{"n_layer": 16, "d_model": 96, "n_head": 3, "n_kv_head": 1, "head_dim": 32, "d_mlp": 192, "vocab_size": 628, "activation": "swiglu", "norm": "rmsnorm", "norm_place": "pre", "norm_eps": 1e-06, "positions": "rope", "rope_base": 10000.0, "rope_fraction": 1.0, "qk_norm": false, "attn_scale": 0.177, "bias": "qkv", "tie_embeddings": true, "parallel_block": false, "init": "trunc", "init_std_qkv": 0.0474, "init_std_o": 0.0, "init_std_up": 0.0474, "init_std_down": 0.0, "optimizer": "adamw", "lr": 0.00367, "lr_mult_o": 1.37, "beta1": 0.9, "beta2": 0.98, "lr_head": 0.00814, "grad_clip": 2.0, "warmup_steps": 428, "schedule": "wsd", "decay_fraction": 0.764, "decay_shape": "linear", "final_lr_fraction": 0.0, "batch_tokens": 16384, "seq_len": 256, "doc_mask": true, "train_tokens": 149900000, "steps": 9150, "dataset": "wikipedia_en"}
Each number is 50 + 12 x the weight over its row's rms, rounded and kept within 0 to 99. Layers, rows and columns count from 0. The size before them is the row's rms in percent of the matrix's.

# layer 5 MLP up, 192x96, rms 0.208, rows 0-9, columns 48-95
100:39 40 75 46 42 71 49 45 65 53 46 58 53 55 71 47 40 35 26 38 55 46 72 38 50 47 61 53 56 53 29 40 44 50 57 55 62 55 58 60 24 49 35 49 66 51 61 65
099:67 55 45 41 46 37 51 34 47 59 51 19 50 59 50 40 36 57 71 59 58 61 79 51 55 33 60 42 56 33 46 46 63 51 61 64 46 36 54 63 56 66 44 41 57 52 32 52
091:46 61 38 62 42 57 55 54 44 58 54 44 52 49 51 37 60 70 54 35 12 61 46 42 50 34 47 44 30 27 64 70 49 46 50 49 43 23 50 48 46 51 33 75 33 51 27 31
106:66 34 34 59 39 55 43 70 54 59 68 47 59 65 61 48 65 48 40 36 44 50 37 28 50 51 56 48 36 52 59 52 72 35 48 66 55 52 62 42 53 48 58 55 46 72 42 56
101:47 52 55 35 51 57 34 62 50 35 43 32 28 31 56 27 64 57 42 46 59 37 38 55 43 40 47 68 49 78 50 53 21 65 40 73 41 60 45 54 27 42 49 50 63 44 37 62
104:55 46 46 59 39 31 56 82 54 58 59 33 54 34 45 68 62 54 57 45 68 25 43 62 57 49 48 61 47 72 28 67 23 64 62 68 74 67 48 37 47 63 53 44 53 56 40 30
104:44 61 52 67 80 39 44 72 62 49 43 69 57 67 47 43 42 57 55 31 66 44 48 45 66 60 76 35 39 54 47 43 40 43 37 51 47 66 55 61 58 58 56 60 50 60 50 44
091:48 66 50 58 55 28 57 49 63 61 44 60 41 76 48 65 52 46 38 48 56 32 59 55 56 51 39 53 49 67 58 45 68 51 48 44 31 37 36 55 46 77 60 69 66 35 35 45
090:27 68 33 57 44 32 56 32 47 57 63 53 48 22 46 50 69 49 47 47 40 45 58 51 53 15 43 52 71 35 40 53 57 33 56 33 70 47 55 55 50 61 51 54 43 38 47 58
102:48 71 51 43 46 53 55 46 52 63 56 62 48 68 76 47 34 62 63 53 58 59 74 36 52 67 51 63 51 49 42 49 40 43 58 59 51 39 41 45 42 56 63 46 46 17 41 51
# layer 5 MLP down (transposed), 192x96, rms 0.204, rows 0-9, columns 48-95
098:61 55 51 38 51 50 59 27 61 44 51 60 56 32 54 45 41 48 53 38 18 41 54 38 53 43 24 49 51 55 35 63 53 59 69 42 44 29 51 58 53 55 54 55 51 33 29 47
099:56 35 63 57 52 61 39 63 69 65 65 70 40 40 46 50 45 55 49 40 31 64 49 65 51 37 66 54 59 60 56 49 70 50 57 41 37 54 52 45 63 50 35 49 51 81 52 66
091:54 43 58 53 52 61 59 51 51 55 47 38 39 46 56 39 36 73 69 47 44 64 58 38 47 45 62 40 78 33 65 49 53 35 53 53 51 69 50 39 34 56 65 52 43 38 43 66
102:62 64 67 74 48 38 45 30 50 50 34 36 60 59 39 58 58 74 44 65 34 53 46 40 33 39 51 62 53 61 57 75 47 53 45 40 49 48 51 40 54 52 51 46 53 38 46 27
098:57 47 48 61 61 94 44 65 40 58 48 48 45 40 75 61 38 54 44 58 58 61 57 33 11 49 36 56 73 76 72 56 57 55 60 54 52 45 38 38 44 47 32 50 56 39 48 46
103:53 36 49 36 58 45 64 44 47 44 78 54 51 39 56 44 48 49 55 35 62 45 59 35 77 61 66 49 38 38 49 35 37 40 64 41 68 54 44 53 26 47 60 42 50 41 55 37
102:48 49 43 37 59 38 32 55 50 40 41 55 43 56 68 59 43 49 64 47 47 63 47 35 68 60 69 36 41 41 41 57 40 43 57 45 35 55 39 60 60 47 29 47 31 25 48 65
094:42 39 51 72 45 53 34 57 65 52 64 75 34 64 54 43 54 36 60 78 67 29 38 79 53 60 63 39 49 58 54 69 47 64 41 43 36 52 18 48 44 63 54 55 38 31 72 64
093:49 39 68 56 61 70 33 55 41 55 69 72 31 30 62 54 50 32 53 53 45 55 41 55 36 52 41 43 58 63 83 28 37 44 35 54 50 54 45 24 32 41 53 35 70 63 47 46
104:35 40 75 43 36 36 43 35 29 57 65 54 70 50 61 52 36 59 50 51 43 47 46 59 45 50 45 50 54 52 30 43 61 45 62 55 50 60 65 54 56 14 50 31 18 59 67 47
# layer 5 MLP gate, 192x96, rms 0.212, rows 1-9, columns 48-95
099:53 64 32 63 70 41 51 50 65 48 52 38 35 37 44 53 54 57 38 72 44 54 65 39 46 31 41 64 42 49 42 61 70 89 61 45 42 51 50 45 56 69 41 65 51 53 53 66
096:74 50 37 49 50 50 58 51 55 36 64 58 62 47 35 58 54 57 53 36 53 48 61 59 35 35 56 30 68 45 74 37 64 37 41 34 55 64 56 52 58 53 44 35 37 73 60 54
101:72 64 18 34 54 49 39 45 39 75 58 51 34 79 40 61 60 71 51 43 44 48 57 53 37 46 49 56 55 79 38 42 54 59 50 56 38 58 45 59 44 59 62 72 47 50 48 39
096:62 80 49 54 55 47 48 36 40 44 59 48 45 49 56 40 53 40 39 35 74 64 40 49 46 55 48 31 37 41 52 41 47 44 72 57 47 61 44 69 49 73 34 32 69 45 62 55
102:58 69 35 36 66 51 64 46 54 83 63 56 29 42 45 63 47 62 54 51 59 46 39 53 30 70 55 49 36 31 58 71 53 61 37 64 43 54 46 44 80 65 61 49 53 51 40 53
102:44 73 36 48 57 45 42 60 42 56 41 52 49 53 53 73 54 67 54 46 74 53 47 47 28 37 64 48 44 51 48 58 51 43 61 44 40 46 28 57 63 57 62 44 56 22 62 75
101:53 62 49 54 41 34 47 48 70 52 80 37 40 46 52 45 54 50 55 66 59 52 51 52 57 60 47 51 71 38 62 26 26 65 73 71 61 60 51 56 56 51 80 47 41 58 63 42
090:35 48 64 55 47 59 56 54 46 54 58 53 55 47 38 55 49 49 30 31 55 49 56 62 40 51 51 42 61 32 49 45 48 51 64 34 73 37 48 33 57 56 50 65 48 41 34 48
102:55 39 54 29 54 46 19 55 61 79 62 51 65 56 34 37 66 49 57 47 41 40 47 54 41 47 69 37 37 57 61 49 50 55 34 40 57 64 60 66 50 82 60 65 37 38 49 39